Weights of a small transformer language model.
Size: 8 layers, width 128, 2 heads of 64, MLP 320 SwiGLU.
Each number is 128 + 32 x the weight over its row's rms, rounded and kept within 0 to 255. Layers, rows and columns count from 0. Numbers have three digits each. The size before them is the row's rms in percent of the matrix's.

# up: layer 2 MLP up, 320x128, rms 0.0596, rows 106-172, columns 0-63
# down: layer 2 MLP down (transposed), 320x128, rms 0.0527, rows 106-172, columns 0-63
# gate: layer 2 MLP gate, 320x128, rms 0.0611, rows 107-172, columns 0-63
up106 103:103129122116105105154162090123092112165072202111107126155122050110099102114109097085134127145063153147141102141151106092132136180083061098131080134100107148239222075158111176112120108132154154
down106 104:093210133107106168180104121131128097118132169119153121114172102094084107148135199070173145106155175111129151150115125087149110164128116145080110083134161130183164084119131112175132101102084076
gate107 097:177059104107129109096123091129110183097154230119126093164099132112169178138133151143121166118068146135111079091068166061202137136159144075147093130170117160123103101121141143135148153143166127
up107 100:144164085132144136112103108123141107113107149145146149135148128122189198126120176085177141226127148170194168065161154140145167178137126091126107153141107117084135112150159057111113125164131112
down107 100:130090114196161117103095122125145056080160137158206156096149200102113109126133117081171145142107126154105154124129104107108107121167097115110113162060109093089138117183105137046086111115112086
gate108 095:083138065098158096135115102133145110132109171088097121108159097155159117122121095179117096121074120190076134153074138153146050138123091113095156065099099108152126122076107074144089118093106110
up108 092:102143143123142165128136144095142101172090118127147150162077196146161120147119122154104103084139203123131122158070102137123139087154149114088126172139150133156178122089146100126130100110073167
down108 094:130110098138082091083158138111121123155052135150166159135165149101144162089135104194166103153129131159061106086081156124140156093109142076093138062113106168143149143085147104150093084126079110
gate109 090:150133134187087206124075155146151120123134175103092153131076084087161151162167122096073124142090080087093143116161151153154111150178119149131073118140123077160156141196152149077081118105133127
up109 093:088146138199134052133129126121101133113123124169169185145124194146100088152126141126092170142143139164105107135148139108068144175111215148163198102155133128126102167068085108098197151131056140
down109 096:087115160090109054131111114118192151185133127094090075138137174130155147081094142149097031179150129124173109094146113157102113111084151129137164204144108083109139136133058138092140133153152125
gate110 102:128181105153135042104061124124120164124183111145093146137138135143085122113129111196105137132065159133091094111136139082124206092146172163120162171127140210130165146131130136124115124124111112
up110 102:140125136132101045178104229122165100162089146131120182088168049129075091079135074153114136105138158102115132174141135135085149094109103109155155159101144133143073130071103121138126144117126156
down110 105:148054086159110200134117085072114081134050113110161164143158067120144145192156114071132151097198117110124152153122189150156139176097122060160121111077165130066160151130091158119123046101119085
gate111 102:146139158101153114169076203153115089149131116119139111095114138157125137188139169095114069099092106098103100128142142190174109124142101122044131167134175174145146136060125143137128061160129088
up111 096:196138097130125164105058128154139096091171077184110124123111117105105144198148137073160118086118116085072170145193141148172169064169126112123151155154179145084168123109136113143142104198179083
down111 091:086196117148151138116157113087075106134125131186117149110135165173145128105198073085137146196172102134142169125112132144161156133062149119147128171127099124133125179139134144171113138068169119
gate112 095:171122139113142187135167149162120158179118072094079184156122069179158184097165234174118132174128177114098139142104133146082146147152151109105124087130089129142135063095101127105100139179101161
up112 098:094162079134122101173071068143134092113115198129092157118135151145105116133116050167158138176132089132076161121194130115111080126147100127156138149102072107099147122140047202120111089120155170
down112 095:085159090092125093122092131106101192049151117134049086118127160115142126173121129128128086174111088111185156121111102160124091084131049126136166151093151090091107111146137134148129110087099129
gate113 103:166150090109153069149072123094094127094101123141116080143102183086131172178155180153144119127074097151150144058158122152129151080138126186124075150119163132182219117117120075107133082167101104
up113 101:120155111126140139098188117128100051123097083105194127150162116171139098122136081120116113158090153156087151042139110110055118103170163117069134113143112141154146131119145136107158132089097120
down113 106:142130138112128122150093115113136095132130101197085105131129087131127100135140093057086134176101113125106125155126107091120159095199155117077127128128168150142115126101129137179128156142092179
gate114 096:051128058159197116117086087105214108182074141115124156109157121130166094135148182101179155149119141099174164166118143154093099125179133110170148120134111161138036091189129082172114113122158096
up114 096:095155108182176115110159131104144116203135142159190128120164153191097098145164117158174133114065133089182136114106137148111182114148115098160129192092115107123080137112057116148122167052147081
down114 098:174070151168149148078104141162114087152113139168092122155110129144122119134177216138123208189122113137161162133149090148140144132120101145146127128096156071156096122165139121157135160103133132
gate115 107:180134158128213101089143156161112107205167103131089135154098128096118131195116115139120148051132117119144131166126164135140143083121146208174193135168154098069133073172152126114119139067102060
up115 111:144104116179105114127123118130142132141112124120021051158076133070143172105094146153120102154090039152139107024138145114132094129140141141185175153151144135137157102122147153188147115122084161
down115 109:155176197161155078151118114103165125176107155177103106079143133099090127093114174120140151178133060121135076161119161121179068117139166115136147141150144140127150134116130150140158145086099141
gate116 093:093154117090202117126149105049143103150179135092115078100098100141068131054142138159173142117157120122141126130138131094095109147152129164126060115158110132094140071139132194129178106113145103
up116 091:082183069136133163078127122124115136128179141136090096132132102139089167066129139148168137152135049110146088172155122099053170111144133103154122143164112171071080100122170143114114126152144113
down116 092:107146138060144097128112139142134169088208177156105125146128104126095189033106132122172184135066186111112119105104145097122138092162145148117139147119184175123137134184096140127155104099120127
gate117 104:094060188152128142143163090111159098159121162166209130113178082142125139100074112159094124149116117132180112168096130136124129103142141131103082088142137115087125165105182127142183113072107158
up117 106:142118133177129120187127131133172112145139158139114107142101170136166108162194156117142130103101109189038121111116103151189133129147113117092115150092117110110178113064125152150090098095116122
down117 105:092108168189122125179088152110157116162137107175160120152138147138144076167128134135086156130098140062071162146108104148161113114204155146075150126117214159068106063080174162162109103102140133
gate118 103:133115175089078193159105093107129160106172145150109150108185116112117154176111117161129155125130134146147097169092084097120145070149093167087136119082153072097071123184125111101161139144105088
up118 098:187104150163077110122133203123115107107139079143105150139153118159121143131155104151117142213120111072092098131104125129116128163125102102119152144133104107170162115168124160120111122087136165
down118 100:099123114137095100168139177154152094109063109148175150054122098156117122127108135185060161113084076115142102112150078137132101138083170096189136119132118116118145120100160191129133153141097085
gate119 097:138091139118088090137186124173132141094192139116162112144127199162094143105095123125082102132152131142125096164105118092083155132158154074145145105117134191146113080105117152097142095092083140
up119 099:106074065134156171133135172127126139108122142126119122096101114098108086170142160127140111143141175112082152113153101157119077079090152132102145122157150115081149159095155128131157114083156103
down119 101:103054134162135141085149127099088102135210082157094109083116151068112175155097104199133063164206141147129167143132135099102112082114107123118153134125084112137097076091131102112159109115139120
gate120 096:148121154144134111135082154174117171157181142135149170113104154124060149191079118139088124167054121125151107133100106189164139080167163187128124110142146174096114111157113081143125111079139109
up120 092:180195103159119107102141140128124113112114079098069114139146147112120140161055081123081126161141179147159142083127115147168123061145126065137097122131180138188172193081122169130123108076127153
down120 096:151146073154145095093116154172144192145106063114079087093113136074142107152079112152086118160129109161161089127136100101203094088071133113119099153160193155096165151100135139138134148116101113
gate121 106:166156067105137133060098109160136165141146165131093104029093162115128107144126110099122141119120190143123091145127152184173162091102181114116091212103107119135121086149106039113124118148114154
up121 104:146167137125123170146134196139098125150138111129142171088064152124079126110114092127149112072172107135150146107164083084140202145162157130143169225131112168070114086158118118086157116146152176
down121 101:108114091141172122068139101153076108109090123109133109209123088090132126110152097130141134120106121135122145153202180169154138165178122153154117148138150076106113182108144159195138096139139131
gate122 093:141154135112101082141126082100072085080180084080059153051109083088145147090164099127126132147171120094149048118129162133102136128120184138164144164154136144105107088117144096157188107121077126
up122 097:147077164104123124114071177100146123184077140134194156150117138165082139142121127098132148118072134166127130119123172105165143123106103152129046096133159090135121142194158160123082112175123125
down122 094:116115112138132131064106128128164161156132108103082160089116187121112142146069098221079076125084112135104133178156105101040105111151119133067113089140063137107091085119107191126172130133128147
gate123 105:064138109112186155146098210102121137151145124095146076114172145099168132079109096107141089112107139069088108080207111197171160144133096150153159171080112124142097118167148116083062116116111132
up123 098:139158089188080063067121071148175164143097113122138128146109101142092148188079165159106147110172116158189127176081148046087116101111165078108126119096112164138158159102165124136202150112163123
down123 091:145124152145132119112113128086171134151062105090162131086146148204146099127117177209052055118122137150050160104143166127107000123089144113125123111141117162108131109143078139105148106111089139
gate124 100:094122128133145117043126080127081114155165145149115182127188161154096168180103136188106094100128116099223073085162088169169170152108142124119147110140079072115182118110119153201122150104152151
up124 101:165138150121055123125184157136141162151114122150130064140144098093174136091125161122104176116100185162077116116120132120059120157110195108102172166137132149166118129127145089076205086210148128
down124 103:114194098149119121142163170161134131129102132112141154123093099158150151138132143131040079156179100141150081171087190117105085140141204092178114107081168103138132043109111140131161125156157126
gate125 093:107065112110149128160138125167176155171147083119121131120069162171159159201097111144117093218116140128132156099161104142125094069138143139181155082135173159133157149132195112097110156169148129
up125 097:131172152129135116127123111156079168076162131160112050169183155069125119086104076133145162089126097143081116132108138093155150101130125108069020142147176163170155152128099181105064162186163106
down125 097:102061113152132121124067132108157143127050156197108090151136197172138085086116128131144119102183135104142134121183146101162138135132191115048146081121108136154189157071147145146150103197153098
gate126 092:093046159095098146103100165134120121085211113182100052124138125156126079128097116078116102083109083168095108171104163125076092116135113067115091123149085173147156138108176185132160154116141124
up126 100:142099166131139085086116174096142099125098158110122083078113176106145136127151165175130166117111108171097099109118075182116141152110166044158071074082104072100074137189098106151098143134148102
down126 100:154110107159121166119153087125093168090164127135054145124171081104202094168135158106120152189114152110156164130116234105112102114157120136198196048107209146100121145106088130108147061125102163
gate127 101:126098116175133106127092141147142129156125079137146107119130131122154131089116170174170134158117144065094146113128130192117138106115134141071114133097128206143042164118125078075125138164165163
up127 101:116169107124127110137079143109118133126126116148120082114184182178137161122098054090109093159155153085144185148146184098174156125137065153121179125119152125091163119148079125138119185140143097
down127 102:106141124140135169214151131211155094106098144120122125174206123101112129116090126148083033140092137135138161128111133147136140132106162091113119163110124107103144086113133144119112129099111158
gate128 108:200126139177139133099129126158108133098148171081116173145133092129131072137123135140129094126120192137149104108118169133157080156142109128168117165162110099128129089108083136106169055121091100
up128 107:102102140079119158095151151147158093128105103112169158087154113052111112038069166131183172136089211181131193195124133158122095093134101091138128065131121120130091128076188091145161122123102096
down128 108:150159182130142135117117075108096145125133135077135163112146141076140089146148131207127121098174151129118159130150152126106098098106095104170086117123144157100150067103110145079134082150079105
gate129 110:145035095130120162176140130109099116120164119123032107141125162096139156136127091148091089116087110136171136144118155166129170106151169142104109116150123147063060090170131121107121128090058058
up129 102:163138037154150069093124154093089168094095175113135115217125107141121158081108110126171150132091063140163106060101165172147117111114138136170111181127132124145168093152057062127084157075141153
down129 106:127150121169104125138085175116122054070118170168114092204149156130105141133094091146188223129103103148158139096115144075133107139119128099159135129152153156130130120201017117128120124091117091
gate130 094:119137155129064181083131171097149095156131125149135085109081134123156127137129160148175165105092055121173090139123062131156158170090085066178124105201142112131105162100131134090100160165149170
up130 097:138105079166126145140131128154110227146117119111081120144089119143121143140146134084150141136104091134069209143141139096111136171120166148162140158153104187062101159148144110137159136139166131
down130 095:186072155167093117111142076158139111118152079171077137094078127165133085078191084073155111085195054147127146097172062107148176128126080090090108134093135102088120161161089174116128116161150128
gate131 107:120074148138139132111159137165152122086146136176056106121143102109105156162119155099164215147032095162159060166156164127161110126091125071189124093133071114100132091145116151150141119133119146
up131 107:084163117150124100089114135084168090115092100138111102175116156167134114162122073101142107136110155119134189109121090127128084142121135116170104196113166158123154166166104111110041104179148111
down131 109:167149111091034069113181123152102160173126140099132101111093146126177150127125162095194048131080145102116133142102034166056175135157152158109146116165181132125121149109131163092128120156153113
gate132 107:074117161166099157106158157165121112166141116110082157118106133156172131185108129103106150128044150143115129139146186173131138167184095123148141125121130204079145125161153185160132150192098099
up132 105:147144175129134119149166125085160112151142097119128096188118123158155150081098121120161120153127103127107100160124158161106133142206108164190127150091094152099131091168112107123160135156076113
down132 103:131130115184151124119161149155157118094139173101147163171126121186148169101123092060070096132087146122101108117120157192185173163151136185130125128139114110117156204159131103070093137130109087
gate133 097:152144133146096085089166133223095156192126140146136117123085163107118195128101103138139079107052130194132066165180119100093118119148117166113127176159150138128112141157092112125184138119132175
up133 102:154102066129175149117075093094119130123119100132142161140123099202129075159126137106147155106138120129124143174125065169120163129140154093150135069173118111114190080089150168125097150094134092
down133 100:160134113159105101136071091148154060131150052111169112150134122129142122185144155126166086147135124099154111147084131170130108187154190094105193120109152174162126059107119111192075129134159064
gate134 089:146139076134084142098211151148095133090103113166117128138217149100158047135074118113167104092129177120184129150123147117117124119086130137094152169127136111129074064114129108102149106086126111
up134 094:143184065188125178132162137063105166175117132116164123081086141171164159103152141154126123181204124116161093131082158095113154149135133225043181140165116076115094052114101083164154143119152158
down134 087:187191156094160131125108203166119112123120139123121159106150103143132088130127108053135242057153137131131114085148135162155159112122108145092120075132114139129104255148135122110181141120097130
gate135 108:103112134109145094203146115072138114142168126066114094099174170128097109118158153125110069096111168133165113059128138109133107100071136200105100133142094080153103101108147155082140150077123127
up135 108:102153105088201114122212125116123130153132173080130134124112168116090125128076129167076157139143109129163131106095105079124103114105161157141102122156142147118157095062156209086163111113162182
down135 101:173134061140131112139128160102134144099114165154131173146144074147154142145157065049098186092109149130151131073109157115173100123151117152132177113201133131142133208132103113153141111109106069
gate136 094:100133210062115141112179120127095111119157041088208114120112169107129128138108141110175168140103195123163119140107121146178166096121099069112114161152103071101065100177102087129169134106124129
up136 100:112039116129107186122139124161180127119074143155097141097173136176148139116138085143143101120161152131135158176123111101073135171117135170142154118169153142155126123092193116099068093179139117
down136 096:141115066140186157123137153100229158167115145086110142097143120178126105140127082195107080110118137126113080172103168140040095137118151121132159118135139151092176084080130153138121122127123127
gate137 092:164167137139099066071141135150097105139127137152053145118093098155129175166144106119097116070116118135150133096136194117103053125162119098123175122134082145126134151159119126103058120126176113
up137 096:139107138097119186068140165088150092155131145176119134101121142063160126136134218131134105209057090084127090112114140130146170084157112134124127177157156080125125147118107165136104140084125121
down137 099:118137124103097092165116112084081082117042118147092156064093133143138125111173097150164066109163131117111124151172155137170090114139109086111125124122144178087198103149100112085121124125181119
gate138 092:093131110151124154074117125157093089178142138128078078125114177117162096179108129105141114125061100138101147076128081129171120166093165125130076102114131064070099125056176116120093090128130171
up138 091:123075112094126096139075182143151131149093170126163108179074135106172142169158099145171126134151189131106159112135107075114172124190106143174124140102156186184132129156135080125142186160088139
down138 094:133177120125045125127109151111111099161088166062156116152115160080105097148184072212115102102131162095118169122165091134078131153165124134109163114129097077132064095125137132060127198173102152
gate139 103:110128110136137129112144088151157129086137145156142119190137154125104184143091150117086143225136104123148160129187132110116109076137174124087096098146171135104111111113205109124073151087156095
up139 096:101170106092091192116160107117129142125146147169110105106123135106183145152159151133152093151074123086045144127131114137094137171083136169115094166071105161165107138127102126170153127158125145
down139 102:100146128182181162090066108099127128085062133152125115118175160083137124154152106104138174146133111159134153155089134064069094116115099096164149164133161132158140104138132153150151098151106129
gate140 100:125135164155084122148085100081114102096097127094140121139116188071168114089158163142111148178115100110120079079075139105119124222117117126112093145066140177164123127111109125125097122165107084
up140 099:145107139089122138075153109133140120173181076202124159091141110134084137121142128100123117147122091095147138161130108122191217101131086161144113102172122125104146166104160125076165165104145118
down140 097:163144121085124104091149157078082174149147121147133084108096054126157097215090145154051025132107151092110179123124153153126097136114182125132151113164148124155118080136120134146147114150125095
gate141 098:149166179177131157152107138150147126133153088069162079105121112096105132130069153127124186168133125131123114134133089149070128129181112162106135094116190053156139143052088132152123078141122161
up141 095:075163162145101122139121126161125136125108116108091134104077116091123123087125079088159111144110141110098137150136036142089132072135087145141142139059157172160191155088088089122155134180141132
down141 100:153098076124103178097118103109117108057086112176097129119108187170139123100149052086152161103061108152085143126172130138203132106126179150123093126061140134154171170160125118169141074077183097
gate142 097:146124079131172156114205125154086094168151102151163149102136134176216107140176147145179125087087135127135098124145101211126144116179089096109110096133165188175162144098111085093129120117162078
up142 092:112075118164105151121140144150104098076107146152173165098195172186140119117116147081095113163096136133127135145166148143160147101133122118124106107155061100164150077141144121164172109125197179
down142 100:117116137153112109107116095114083132107123147143139160146163097105102164115160127106093176080057089114100170155089175130206101118146107103125104144160115124094105079138103114139142096117126153
gate143 093:127071129126132130099091146107139118144165109121075118159172109117138124146097193130183054105168155114168137159055123205107138109142119132067142109095143147170144127100114113104123086118103111
up143 097:145156092116055137085156176086053139094111192127122107130169163152137202161138122156105087082121146104073125123087061078109142136161077089178096168186137137114148167136137083164151133139120123
down143 099:112103093125072144111101126101081076122132114129146101122166123071084104110131153153133129125139109099130121071116124162113123141112149128114165102168101117108130059151099122128092118128085086
gate144 106:135130174120165165153136106151089121127143118124119142138141114168115133128168147137043156185169182151185063108110124163099115160142155108171112081175129139149126123138132090125160106172063122
up144 106:083137134100203138146128128074166144107150131135080162110144211149115069143121082134131153157147148104122115147154141114098121056140162159119114089084056067107150145135126185138162080123098085
down144 106:081133084104141184119181099104115160091143127158089134102126184106151113140135164203142080080137124040141125131114117089053124112125137122161074105085085023098123066169105141168150164132082114
gate145 105:079114133131095103175132173115139123141116082147091083150110056145138129199124107137085157102110164185136129106203098112137111090129194124093175119117156113142135182122109154097117125132116127
up145 102:129074111116159193220099103084115156076120127102158097164140145124123193138140117122164140113125134137148176158147131099082143123129141101124128083149136127153105088115133161080112139177114076
down145 106:175152168148147078084168137116096073154090093137104151147067148094138149131116114048153115137138097090121162150115107087123125094119068165098128070144110200166143083109179105134125102133156110
gate146 095:091071137156148099118089112138152140121088132115116149124107128048138153138130097146131160156133113128204134100170118172137099077099176102178131094092164098117142127092149102091122108181099151
up146 101:087150108065090141164139134090050184122151160141115133086155103114072077072132149114114088063155064058120113141052116073170099133150109118148178142110162164089144148182209154132153173135131139
down146 101:084109130179083084101126097143172170147084124142124145108190125134112158168138140154185035121140142156134180107159191113141124107105137128087096119130190133106111111101126094174119105157103169
gate147 098:115163147086141143088179105139177095179122168056133173120123186156153237158086101100136088129122087126166120148187069151122135088130112099155133097083136087153201154154113139129090114136117062
up147 097:118114106145108163132090061126122093112159155108116061078137158143145096149181162112122126145139194099107131119102133111155205199148122090131120165079119102118114160171123106137031078125109166
down147 097:122164063173170099093115128115160139081145132100092100089108124089116116158194135167165240096116165068063109075098166124126159141147153164119075095166066116176100183122161096121134161109121130
gate148 093:056068188169166132076125151071149124106118135185120195116121050147158044135142139133135138097096099142144095108133182141135131073127138077165121138173081112100121073121154146090112185160143142
up148 095:112141158204101109105120122139139150148104166112157127095107080082136102143168052146117100088115170142147090101186163097161148170124139091121154137147122084150082188130087123094092089224136090
down148 099:111157115017079122141102155141127176151201119124173111104137169157112149114138189085137125189156102116083140132124047093133129140134178148132181125112136177149154141119108164186138069161155140
gate149 103:098111108121161148099142141076125181143107168142109154055065091106147093125122101152103134136151166079126140110125091115139165068163138090120138148176145078095084150116158073088127150163100146
up149 101:079129118158129107106107110131091148152147135136112099135090150151164114161092100102136196124126151166121220115140150140115175083118081088101181160104097142141159100174131136136094119099172104
down149 105:111119208110137131057084141173146146162167155106142096128112126160128098124142157185149210117155117113127131166120102112114170113093162132111141118078137129141105094141116136148153156139146075
gate150 107:149088158109135103109082180211129107106126074135184087162120222143107081125060140140144098174114084117135122123137157161154105077125141142110127155137135157101188135120165089113080162105151160
up150 104:137139139141117146129170071089157146108108083166153170200073159100079111123100152121123110161149135104187223144103088194111064083169131133190087119216166143113153116125126145099132154140178106
down150 109:163075149114146144053153156146070121132115123190114124093108152190175158100111108110111079152193131137093085094133185120182153113072140119107121197120175105138161117129129110149108145100117167
gate151 109:116106136143124147075146131160084138150142164107159173098099105153144203104134193139023173083119149077100119093159099095177139131080146105150125098141114121147138143116071148046142103163091160
up151 114:108154142061105171138168107180121149117103100096108125144106107090173099090111157077139151070106109154111144137131098059110132184139156142146113068155111140103132135134096189135146139131074172
down151 114:172123113137082138127132104129179099118154175172124110086096085128157135122150126139163206074099157070127167169089140155163080120141108136187117116095069114133126170201112139217129125105103072
gate152 096:079106121140141153159085174120204157127091106137064148167085163136121115152065139109081114119120128155123117144171122138110107156171122165102134148143097168140085132125096068135135101109109099
up152 093:079117115141087194103141128172119107130154122145080185138089140177131062140116174161129181172079169151140130186134103119125086147119135169118101105124096151129138167110125049108150139108102152
down152 094:117149122130110165093137116154104181119129124217141159151121104112129112114125141076205151175122125186085134145119122116086153150164152173112138098079128154152125243161077070176148127108117193
gate153 102:166151153141047142154106149110143120194142120122198131091101165138174111142134138097122116089110106163099119079172080118185138112185075080083125076146117143087153132112107141112112163118161125
up153 102:041115110125131123127128124070092115082115129131086122132119117141113135167136117144144135116146128132142106194123173117076141148118125135148110182130123144076103077052088101197099100116078174
down153 103:181096143134077103142118133169115063116149144088111102120125096146136144157166186118115132099086182118085129143066087152098138121151106135146134078136107116119186166123162117115175154113191109
gate154 100:119135138177123132144107121146150104136142123123096107154093166124131105163089157122086158160174050179136160115129122127097118128150171103107039096116144110163147100174171102124092132181120190
up154 099:151149123125179124142126131096148115130123124143208108118128177114112152103128121102120069142126084036141160127138079063098112149159118169183097140179170173122193122137066111177114127085132104
down154 102:111124124142138125145123126082122085118187149145138154115149187110137132159134132139131000099184094128111147118158145127114110137164180122119131092177104167130155094179076098150066159126074176
gate155 098:102156137141131171135168132118162202163100177102116127125132084124143119145107202175030111105111186148150127132121085059167170149173073159113155115158157183113118134126102168129170124108144126
up155 105:128173131158093151155113135131136182110119135136108142090113081110123148100150152142105153092128137129106121143131141088155151149111094137131106137148162107148147161136159194164202149150176098
down155 094:112167103129111131165140121125129077093112088183130130120085105104113131113176092039182169167097128148089151089095149125126161097175125132151112109102092088171131123151142109184084116105133130
gate156 101:139158087101130110146116182159151157166142131138142138118112105126157160135168158171138146163150116144100114169077143120113153196087192135119084186172160056087142124122108093140155124095117106
up156 099:149154087126187068100097120086135124105130170086084089055140119088122139052137145128132154120088097127117143074171150067149130140105153119130107138117159135057123152106129171097161129079072140
down156 089:092134132163174142140113150167108153149128151092129175124148106121115101098114090190143081194155078155147117189139162144082172130146168120173106212140124133076185048078136084075107161145176116
gate157 098:132154121128135143106183128135096164157128152127196121136061190147136158095075170095153124052145115125154137188095105152118092135204093128123116127072155185083088113159111132128123143124144130
up157 099:174117071208127137085182100070099142078128118150120110091174096115157129128139114177077082171142138074129107139083135107116087085081123141147161146088096093156110197073084156102147136148128135
down157 098:147125119137141122117151097127093158130079136184094146129124118094113173110121144255097107079206126095147143096120138110122063160154140144124159130124096081142106120085138153141129114102123158
gate158 106:140114054136093075167109132126126152142093162060087093089122144155081147139126100140159157068112128212173142103124162126097143155195087115118124100167116149176078117115152099091141084109125072
up158 098:102171158112161116085167128085118103112072176068133144138127116152129104120180103144161109100122158094108091140107141147057143153087102079132139116192162067113116129074135131122104085118094177
down158 100:108149131047086136134140134128105079134152101192142164103108134114150123150179110142097044139163187132104119116080110102137142149151174106165148130115148129127151156095220149165134141187130146
gate159 095:136102160118187091181099088139124092176143115126102066172122059122097144153118083144166111126157079170099195153083099125104158158147149088118115103171161065105178092146163117100115121142104074
up159 092:162099114146120073136083083126125174160137154147180194107122194135162147073124127139121103117102189129121159130127101108150172076154126138087107095059096142144091155137128123158122116147128139
down159 092:115104076151079134150168120125104161080113115036123143121115147089152110108116151143063089106079105153143101127089208151101142080107125153085142138101083149103153113118124095088108118140172140
gate160 103:156112118157122119082120135083119134142129096172145172124115153114134109111110134129105117173093095198181142139097137180148138172154134096158132172172104181122175108108109103108084084197153112
up160 104:122159064089122157176138137122127045108110131121116093074142105131131129162123115139116158058115072161098195090152101161108087099134181087159136148133143125162088141117153140080175215207161090
down160 100:111165148159086151135121187112138107101116184073168161133078086124086136157094184150097117115074186172116168087108182140075062118141122084135120162147134102166142077098083160072176149168130116
gate161 095:103090085174131123106113166117146118086127130177143054084153106095215112143120143183146137145071147078079174154117093127111124102154111123115126138116109060081149094095076146077105168116117192
up161 096:088044093140107118149089125172138118117191115167108115112148152111153116204119167151171109122076073140094131131174125117137147127125131104108095063138089089152141102116120155185097133075135134
down161 090:110113135168093123107151125070168113100135126204143122091123104141120144114112136078123250166146140144084125130084144174073151106119065144143120125067137165099156126097139190162154152134164118
gate162 098:143132139128130164078094130142132081110231102110095113117157091124151159137121156096156124117061074094160127083132174171097087145154100177154105127088101076117089122159155139152091093139122111
up162 098:136147160149171141113090148125115157113175159083080124165187102154118141165155119130117183134142083181137064114152113096138143156082092101109138117104039192133064133108106128105161132119107167
down162 102:078177098109182145175113163094160178127053098135105143145142160172164122143151131134105111091137118139103130128116109151078090171107134114101170131180124162126157124068104105099151113122081109
gate163 108:080120149136133150027218105123083181123167162131158147106173086150070133113095137137086127149154100118074072085128151135127100084147107079163179166114099123069111115108126074145126161132141118
up163 109:128108104105084130083118121124117214081109172118162101121160076198175127151095091133125100184185100126113123106117101107101146122173165078132128124153137162123167095118158118065123169174157135
down163 111:088114146128106100141134069147101113125136141128120116080050116152123184119194129133146168079082140173141108191127105126196187137099084102141102139128137135086141151122138135176120121136089165
gate164 104:103074139112128156224122086102106084153138127104165172142095113123132170126101144167139108097067056103134144139172113125157117179112099130092138169144097068119093132173177113103070140109162132
up164 106:069120114151124103175168123163153106237186148127160130155170135091134171132098130132161123139071103036114128134134148142137188117172125156113134124090158113131157103166155120139097091134172122
down164 106:089114156120116121139143173118053145132153182111175148142144095120106199098175151205160101130076140113127152156124117133143147199178142129130095133135151103103119100179203150141101186121131101
gate165 100:154098169124130178064073130115109130144131163117080158146123115139126099134136191176154152138160127068100155105062197117110109189177128116122179121123124173051099097095057132127134122159158141
up165 098:091130138125135113125103084116073118117124057084158126097114120110129103121105118136127133187137134131113164096138136155181090160138120113073145171146190131180112122096129068094121170122134097
down165 099:142128137113065095149098112233138077122170124089123077093182152130130151214145116108192103122141090115142125098114096097099144093123172127118121103106137110127141210120148131152127186142113158
gate166 099:117114143072200101132120182161178105118045069143116051119100144145190126167088119142147141099136166072136117124111173154118148143134067104151124142075139092112110110104128150145156111093096107
up166 100:145116147088132136096138177159099128134087156168121125136121164116155129110095140180152118148143207158125200144091170169171161124116101131127146176130127071131053132080114135108134148145143154
down166 104:102163102049126097168169173090183135108153126193133171131139169126147138098149163152165091162076140088096157105092112105137117073149127113100143175095141168145223105143125175133115135144117149
gate167 102:150144103092113080074118160136137098190098098151134145108139109154064112124084134152139105111097114157142077095079070149139103105159117159118172156152119085101179095099061172153095164143029153
up167 102:124092118133105165122138155067129162186124138127139057093116193151181071152205153112107131152150113144082132156142222176121126135105156121102085087123214120119122100105143145121122099139146095
down167 098:192104105151186117161101134166153103157089083113161151096105174118146091152123132230095122110132145140119139056135125145132046136113145141146120050117143155120084119127076118106070136136075152
gate168 093:153112102140160176044140108133117172141104125160101090078156073068155074148078173137085116140042072114090117103093109148143138118173185151145170134140093145107143105111140143085173130145094174
up168 099:150097175146119119149113127109165107130118168096131170147146177156105120144087179087171157162108137043067114129115121100143100117131115083101127159136101134178133136178158143168167124159178173
down168 098:101121112130169176118105111149160095086139102131058082143121137144098128117057146156104190184174133095150121140118154122111098092131060108052084156096104095181097119131161154177172145086158084
gate169 095:073121078193163127192150133130144107142134077110151186122147139158124058170126129141071173134121090144141137162175084093121155113093177154095108122132107113120154161112164098086151126094096129
up169 105:109152186166165115114127175061135144194141153122155107105064096163124132125160125141114112158098094132113091055147099142122125093161136154087165209126151183125134129144131072114095122197172134
down169 102:126117159120115123191155121059143058138144120187212137100140142089130099120138194145135208134115123143132190074177122138177153077094108088125152160164188136103090150088095153158118119129121145
gate170 103:174132149170135111113169151080087137127177178068116135165131127072156158084126147137132146070071134127141082091152103141127146139142101119074104112099088130091172142176144134113131144138142134
up170 104:125131085145193144134120156111180073097116187117098099145114164122102135156075139119147116159220105104168173169118170114127120070156131125204141161127121123145109093081180131178139106059141151
down170 104:167142160181179095143102118125157042141126152146159119113140193162121107150147125156091199158161195123163139134139098142160118126124168120120158112150135121145105223109095111120152155121137134
gate171 095:131073100112112137096183157129111139082080136152141152156155161117179201162066128139146111145119141119144140071126148183124115191148069069135103145156143072182119083147196117061135158116143128
up171 093:127123153120108194137057156108149118140214145106155113151101101130143111115211106109195089118095128118114076169124104177148149143151094094085141144137125143140128179118105082125124123173145062
down171 098:165109109119156117157066161147138136105111143109103150226160119137115117156049166121111191100096142091167113094108137152154131091146125162080162176110160122128147040175094108159137116143139097
gate172 100:153147130103137162087146129103099087142103123148127123142169193148099159128048155100127121115089126074169098118114141162161138115144144105102161123145112080112129161160122117118172066132056076
up172 100:114146094194182087169229159120141102108117132133149103135200133093093071159139150150154118167117164132124123124155082082145192080157194188114148156138138092172089167118120147156152047098096103
down172 100:126153183107097113134140151161107148169098102131146074140144134058130112122103131089147081170042155163165151104103144120136187157133142085072122143106192108169173173144105186079154091156143184